config.toml
n_layer = 16
d_model = 160
n_head = 5
n_kv_head = 1
head_dim = 32
d_mlp = 448
vocab_size = 8192
activation = "swiglu"
norm = "rmsnorm"
norm_place = "pre"
norm_eps = 1e-05
positions = "rope"
rope_base = 10000.0
rope_fraction = 1.0
qk_norm = false
attn_scale = 0.177
bias = "qkv"
tie_embeddings = true
parallel_block = false
extras = ["capped logits"]
init = "normal"
init_std_qkv = 0.0266
init_std_o = 0.00471
init_std_up = 0.0266
init_std_down = 0.00281
optimizer = "adamw"
lr = 0.00197
beta1 = 0.9
beta2 = 0.98
weight_decay = 0.079
lr_head = 0.0181
grad_clip = 2.0
warmup_steps = 238
schedule = "wsd"
decay_fraction = 1.0
decay_shape = "linear"
final_lr_fraction = 0.0
batch_tokens = 32768
seq_len = 256
doc_mask = false
train_tokens = 431500000
steps = 13169
dataset = "wikipedia_en"
Each number is 128 + 32 x the weight over the matrix's rms, rounded and kept within 0 to 255. Layers, rows and columns count from 0.

# layer 3 MLP gate, 448x160, rms 0.0967, rows 55-68, columns 80-159
[[128 162 125 158 148 184 104 116  92 142  83 114 170 104 102 116 170  93 133 168  98 139 120 132 109  64 134  74  96 139 116 145 164  88  80 155 109 129 132  91 163 137 155 151 127  99 175  77 124  68 161 151 107 105 149  83 129 106  74 171 149  97 159  81 143 114 121  87 169 120 142 104 166 103  52 136 108 132 160  43]
 [152 124 105  88 117 138 123 125 112 153 102 153 144 141 164 105 100 171 164 183 148 116  86  79 147  78  91 131 131 135 236 132 107 131 122 129  81 163  84 112 145 162 130 148 116 157 103  88  93  77 207 125 184 142  93 151 114  98 173 136 132 110 124  98 111 155 133  78 125 103  85 123 134 142 193 196 144 119 101 158]
 [111 105 155 150 141 144 110 125 106 115 135 149  86 117 165 139  88 153 129  85  81  85 162 120 158 153 158 130 190 147 133 112 143 150  84 164  68 176 134 159 111  58 115 108 133  86 129 127 123 159 166 175 102 155 134 116  75  81 174 130 111 131 142 132 166 126 133 127 156 129 149 103 135 151 106 140 145 185 162 162]
 [158 173  98 131 120  98 152  48 143 117  86  85 181 102 155 146  80  64 146 138  83 123 148 182 135 156 120 110 128 128 127 152 150 116 172  81 114 106 139 113 115 171 107 128 142  92 177 112 145 150  95 123 124 114 156 107 156 139 129 107 173 154 193 153 156 196  58 129 133 113  74 105  97 119 175 119 155 113 160 100]
 [175 150 162 175 135 125  85 130 168 102 135 131 136 167 165 149  70 144 179  91 187 114  73 141 136 195 120  86  63 118 192 138 106 151 135 107 104 113 135 125 163 130  88 119 108 129 124 125  98 115 117 127  67 140  73 153  94  95 183 124 169 167 114  95 170 141 131 160 150 110 130 129 142 144 113 136 161 121 106 122]
 [111 144  98 151 135 106 114  82 132 174 141 154 163 163 170 140 132 153 116 170 160 146 145 124 128 137 112 148 162  86 180 138 156 125 135 137  95 146 152 106 153 126 163  71 177  76 174 153  83 138 144  71  97 127 108  89 174 111 152 173 143 148 113  94 189 186  63 124 104 100 113  79 151 184  77 115 144 108 158 156]
 [ 88 122 159 108 137 118 107  93 129  73 193  98 118 119 114 109 161 165 108 150 119 165  57 151 159 162 172  87 109 164 148 152 133  98 173 114 156  49 165  81 205  97 130 181  82 176 137 144 145  87 123 237  98 148 137 111 187 172 120  87  57 136 106 123  82 128 189 190 161  85 159 101 238 132 115 159 140  97 145 142]
 [213 120 148  94 107 171 197 140  77 124 115 105 110  98 116 102 120  58 162 160 118 107 153 122 149  97 102 124  96 138 120 143 113 139 125 125 145 105 171 116 154 135 139 143  68 193  85  95  26 130 106 106 105 155  75 138 128 139 117 132 150  72 130 113 138 181  79 104  96 121 120 147  78 122 117 106 153  90 122 128]
 [146 185  83 161  82 122 190 116 176 166 100  93 131 134 171 140 156  34 153 109 109  90 154 124 166 134 154 149 134 116  94 104 159 115 141 156 156  80 180 119 112 125  97 143 148 172  81  85 111 132 173 120 146 174  82 173 114 131 105 176 142 137  59 133 116 154 127 110 212 201 144 122 140 168  74 169 126 149  95 139]
 [187 150  11 164 115  86  98 132 172 134  76 166 100  90  96 179  82 131 157  89 128 138  54 168 169 145 129  95 135 120 185  49 105 111 136 100 179 166 115 152 175  93 189 118 156 152 130 141 126  83 135  43  77 188 156 120 129  84 188 116 162 109 139 113 129 125  62 124 128 172  95 121 150 144  96 163 147 142 149 110]
 [ 68 123 167 119 137 193 140 137 135 160 122 138 151 135  89 152  76  88 208 150  88 120 118  95 158  82 128 161 134 104 140  77 173  93  94 144  77 114 122 100 192 133 111 145 153 134 147 117  64 174 118  91 148 179 187 139 135 157 145 132 154 193 135 182  75  51 179  89 185 144  87 133 130  83  48 143 105 138 135 174]
 [126 132 113 109  58 101 141 123 128  65 120 112 193 115 128 118 173 141 122 145 121  82  96 141 143 150  83 129 154 129  72 106 159 105 116 120 133 158 127 131 131 124 110  93 108 160 101 116 139 141 140 114 112 157 105 124 139 163 103  97 138  82 113 161 129  62  91 137 159 170 129  90 145 150 155 102 141  81  62 169]
 [105 142 116 170 147  81 167 148 123 154 154 129 184 119 118 168 107 107 182 145 113  62 100 126 140 139 153  82 159 149 143 103 138  98 100  61 148  82 136 137 173 163 141 170 167 145 115 148 141  88 147 119 106 132 116 136 116  83 115 199 187 158 106 107 114  87  91  95 164 213 133 138  92 180 110 176 151 133 147 212]
 [134 148 101 239 137 164  97 122 142 149  47 106 138 113 160 111  60 149 165 124  94  86 122 190 110  37 114 156 176 141 136  90 104  99 101 149 142 128 109 115 130 126 155 211 129 128 105 111  69 137 172 112 126 168 168  98 142  70 115 131  84 101 102 133  92 129 130 160  88 115 165 112 151 197  74  90 158 105 135 168]]
# layer 3 MLP up, 448x160, rms 0.0917, rows 55-67, columns 80-159
[[ 92  90 119 157 115 101  80 146 229 124 128  97 171  76 126 124 144 141 179 116 104 106  92 134 151 157  59  67 102 143 150 124  56 114 105 117 129 103 137 102 158 129 146 157  61 157 123 149 131 171 138 179 102 122 174  88 114 163 139 161 160 100 124 132 130 112 160 155 149 129 117 139 126 190 115 178 115 159 103 122]
 [ 92 128 123  66 169 145 146  77 211  92 171 137 121 198 113 115 188 134 108 131 127 172 117 114 155  79 161 144 127 113 123 131 152 126 148  81 134 191 171 153 132 171 110 163 180 102 167 131 142 131 134 149 135 207 148  97 142  88 173 118 127 150 159 101 167 150  92 141 143  95 146 154 155 193 105 123 102 160 105 135]
 [142 170 115 120  97 167 166 187 132 149 122 112 138 186  47 104 146 159 162 127  77  82  98  91 121  65  93 148  93 170  97 191 112  77  81 109 186 107 117 119  89  93 120 137 101 152 143  66 136  83 162 132 112  46 162 123  70 127 148 141 133 109 139  81 178 126 152 114 153 139 132 160  75 115 105 162 147 130 170 104]
 [ 53 134 120 175 141  71 136 141 129 117 112  81 118 109 115 141 112  53 165 138  50 102 139 103 133 130 137  78 153 157  82 189 200 121 131 112  72 130 150 115 152 143 153  93 113  81 124 133 103 198 134 128 145 153 157 166 134 199  98 126 144  88 164 142 148 112 103 140 114 137  71 127 102  96 147 133 134  91 118 142]
 [178 106 126 135  95 161 135 178 132 119 125 208 140  99 155 105 160 108 228 157  69 118 114 154 168 105 103 173 148  99 145 143 123 151  84 118  82 129 131  90 121 152 124 174  91 125 123 116 149 120 113  94  97 115 153 101 134 117 141 158  60  65 207 125 108 131  96  96  43 134 145 104  89 126  96 172 111 133  78 149]
 [160  89  80 122  74 172 140 195 163 125 134 125 130 121 136 125 120 149 154 151 121 123 145 157 114 139  76 175  79 138  94 135 137 141 145 123 130 147 204 103 112  98 144 110 141 115 160  85 144 139 148  89 139 174 123 133 122 124 107 149 109 158 158 124 140 109 101 131 149 104 112 190 139 144 141 146 139  58 105 104]
 [184 145  65 161 140  88 165  83 162 168 158 109 100 126 137 141 136 136 165 154 146 138 154 107 133 132 112 150 118  80 113 120 101  84  88  96 132 132 160 123  79 126  84 134 158 181  78 146 147 105 101  96 116  95  89  88 146 138 146 118 142 127 151 144 114 112 158 142 104 133 103 140 113 105 107 151 123 170 208 152]
 [168 109 126 121 142 160  99 149 100  77 150 163  57  99 162  98 165 167 164 105 160 104 163 110  98 104 114 179 126 120 134 136 165 165 155 155 178  98 138 127 113 152  83 161 146 119  62 122 103 111 157 136 141  68 170 136 153 156 123 152 123 122 143 107  87  64  98  83  98  84  90  75 100 171 150 120 116 133 109 139]
 [148 158 115 139 130 132 103  91 161 130 152 135 137 124 128  93  97 174  97 165 178 169 156 114 174 134 149 121  97 138 116 123 175 142 141 125 185 136 168 142 129 148 136 199 127 190 145 225 150  99 183  96  83 129 161 120 110 119 171 142 151 124 148 142 152 133 109  73 110 105 167 170 172 140 142 112  96 130 160 117]
 [ 68 109  83 168 123 157 114 112 114  67  86 113 103 138 134  93 145 118  76 138 154  93  73 155 168 150 193 163 149 201 125 110 112 131 179  99 171 125  27  96 179 117 154 162  82  72 160  97 163 112 119 118 152 168  97 173 123 184 111  98 135 133 123 107 119 138 179 113 139 140 149 115 139 151 137 120 141  75 125 176]
 [114 147 114 135 159  69 146 155 124 181 151 116 146 121 104 109 123 126 135 109  60 155  36 108 194 170 120 115 136 135 162 150  86 157  95 124  91  99 113  93 129 105 118 155 139 151 162 107 100 107 126  63 139 135 143  78 122 166 158 112 161 124 144 201  84  81  82  53 101 170  90 131  86  72 162 139 179 100 134 107]
 [117 146  87 146 117 128 184 115 180 128 139 167 112 109  78 131 123  92 120  96 123  85 130 128  70  84  97 107 120  72 143 132 121 154  80 121 107  93 118 118 168  82 181 165 137 147 123 152 112 142 197  60 133 124 137  83 150 105 141 142 137 120 180 118 148 108 101 158 130  59  83 163 108 114 135 104 158 140 139 170]
 [110 114 111 137  65 123 162 135 162 121 100 149 115 147 140  73  79 176 156 137 180 116 135 138 143 148 151 119  99 151  98  67 150  89 163 101 130 123 113 123 163 182  99 191 126  97 101 129  59 176 129  89 119  99 110 148 141 154 137 136 143 121 145 156  59 132 151 148 134  92  79 115 115  83 119  49 163 196 122 108]]
# layer 3 MLP down (transposed), 448x160, rms 0.0934, rows 55-67, columns 80-159
[[161 143 185  57 119 159 173 127 129 123 175 101 130 132 155 100 132 163  62 126 144 137 112  99 146 132 125 137 174 126 137 142 104 133  95  78 149  91 167  82 141 132  93 109  99 139  86 132  77 166 114 119  97 146  98 154 105  52 133 183 108 135  80 179 113 168  71 125  49 146 100 123 140 196 169 171 167 170 131 126]
 [117 160 106  60 155 153  96 124 130 107 133 117 174  96 139  73 125 158 113 145 140 153 118 104 134  61 119  91 142 117 218 105 135 135 137 115  91 158 108 255 140 168  82 159 124 145 157 111 130 170 186 157 186 132 114 106 144  29 143 123 128 123 155  85  93 122 114 124 131 122  65 145 122 172 115 165 129 101 107 128]
 [132 112  97 108 198 174 115 142 126 124  92  76 132 143 110  87 120  78 150 116 130 165 107 112 165  58  95  86  81 188  77 124 116 121 153 106  60 156 105 152 114 103  90 165 112 178 165 145 166 137  93  64 141  95 156  92 150 191 134 134 107 121  97  58 119  99 130 198 159 126 161  93 141 108 119 167 157 113 139 108]
 [146 127 138 125 130 143 136  80 126 124 126 151 147 110 145  94 160 144 121 141 164 156 120 108 156  99 167  45 108 108 116  91 157 100 117 158 156 110 141   0 102 136 133 122 150 155 111 116 137 106 121 136 105 181 117 132  99 255 158 145  83  85  97 125 101  86 118 158 132 147 150 132 154 141 137 113 109 159 128  90]
 [129 173 100 123 125 105 117 110 142 128  75 116 122 112 128 110 180 128 147 149 121 136 125 122 140 140 109 150 168 158 146 171 146 128  93 117 134 122 171 168 134  77 179 162 117 126 106 159 123  86 149 131 124  93 176  98 133  43 161 185 119 126 208 103 123  97  71  73 119 131 166  72 179 110 144 177  99 176 109 177]
 [185 137  63 141 118 114 137 107 177 138 116  99 139  87  49 131 178 172 174 171 107  85 148 141  86 116 122 162 104 143  98 118 166 115 141 179 142 162 212 145  85  58 139 126 116 132 105  99 179  91 140  90 142 216 161 157 110 111 103 153 126 156 101 115 135 111 112 133 167 107 168 152 115 124 126 112 112 146 123 159]
 [153 132 149 168 118 110  98 114 105 106 142 175 148 117 117  93 142 105 124 180  78 197 124 111 115 141 117 125 169 190 121 145  89 157 110 155 154  85 151 255 169 143 169 118 133 117 126 173 147 118 114 126 128 110 125 118 135  41  92 128 106 109  72  61 126 141 142 116 179 120 120 142 140 112  93 125 150 122 197 139]
 [ 99 156 172 157  68 112 130 147 142 155 122  90 154 155  81 195 157 137 102 116 131 203 112 131 141 158 122 108  93 152 124 122 107 108  78 176  73 128 119 132 126 119 134 117 101 137 205 159 150 117 138 100 116 176  95 111 110 111 145 119 154 169 108 127 143 130 152 188 147 110 127 174 138  89 160 135 173 103 163 204]
 [133 118 114 166 137 120 141 174 115 117  98 102 124  94 156 114 109 116 126 109 118 149  90 151 146  90 180 106 126 129 164 165 105 160 149 126  60 104 174  92 103 138 162 118  97  77  93  86  89 123  99 112 186 104 143 192  98  94  79 134  86 149  84  93 173  80 113 111 174 168 127  75 136 104 141 112 112 167 111 105]
 [145  85 178 125 140 162 158 135 118 133 106 151 141 141 137  76 109 113 145 154 155 100 167 126 117 108 122 112 108 117  82 220 100 121 113 154 134 101  89 180 127 159 133 111 138 184 139  85 153 187 136 140 136  88 107 147 123  65  79 107  72 140 109 108  99 119 186 134 147  82 137 186 105 109  84 150 108 104 137 124]
 [199 152 105 100 190  80  67 136 144 113 101 107  97 107 102 159  98 129 110 105 111 148 141 157 108 130 159  82  79 198 166 133 103  85 155  77 134 175 147   0 119 114 112 137 187 120  79 136 129 148 140 134 105 126 151 110 145 255 169 153 104 135 179 182 106  96 129 158 121 103  84 156 181  99 149 181 133 143 114 108]
 [126 136 145 118 138 133  64 133 122 130 154 180 147 161 134 105 158 130 171 143  91 114 119 112 139 120 129 127 116 140  66 120 133 148 184 149 118 176 117 246 158 118 124  70 168 159  93 109 164 101 147 168 126 171 103 132 126   0 112 137  77 147 120 130 110 130 120 185 135 116 125 102 168  87  62 137 140 122 125 131]
 [112 143 139 123  61 144 168 123 149  56 128 132 111 122  89 109 175 125 133 109 171 204 141 153  66 136 113 119 135 105 176 143 109 111 168 186  36 165 110 108 103 125 107 103 102 153  77 105  82  87 148 162 149 106 111 173 118 141  94 142 163 122 156 121 146 139 108 158 125  55 139 115 182  95 143  58 131 100 131 126]]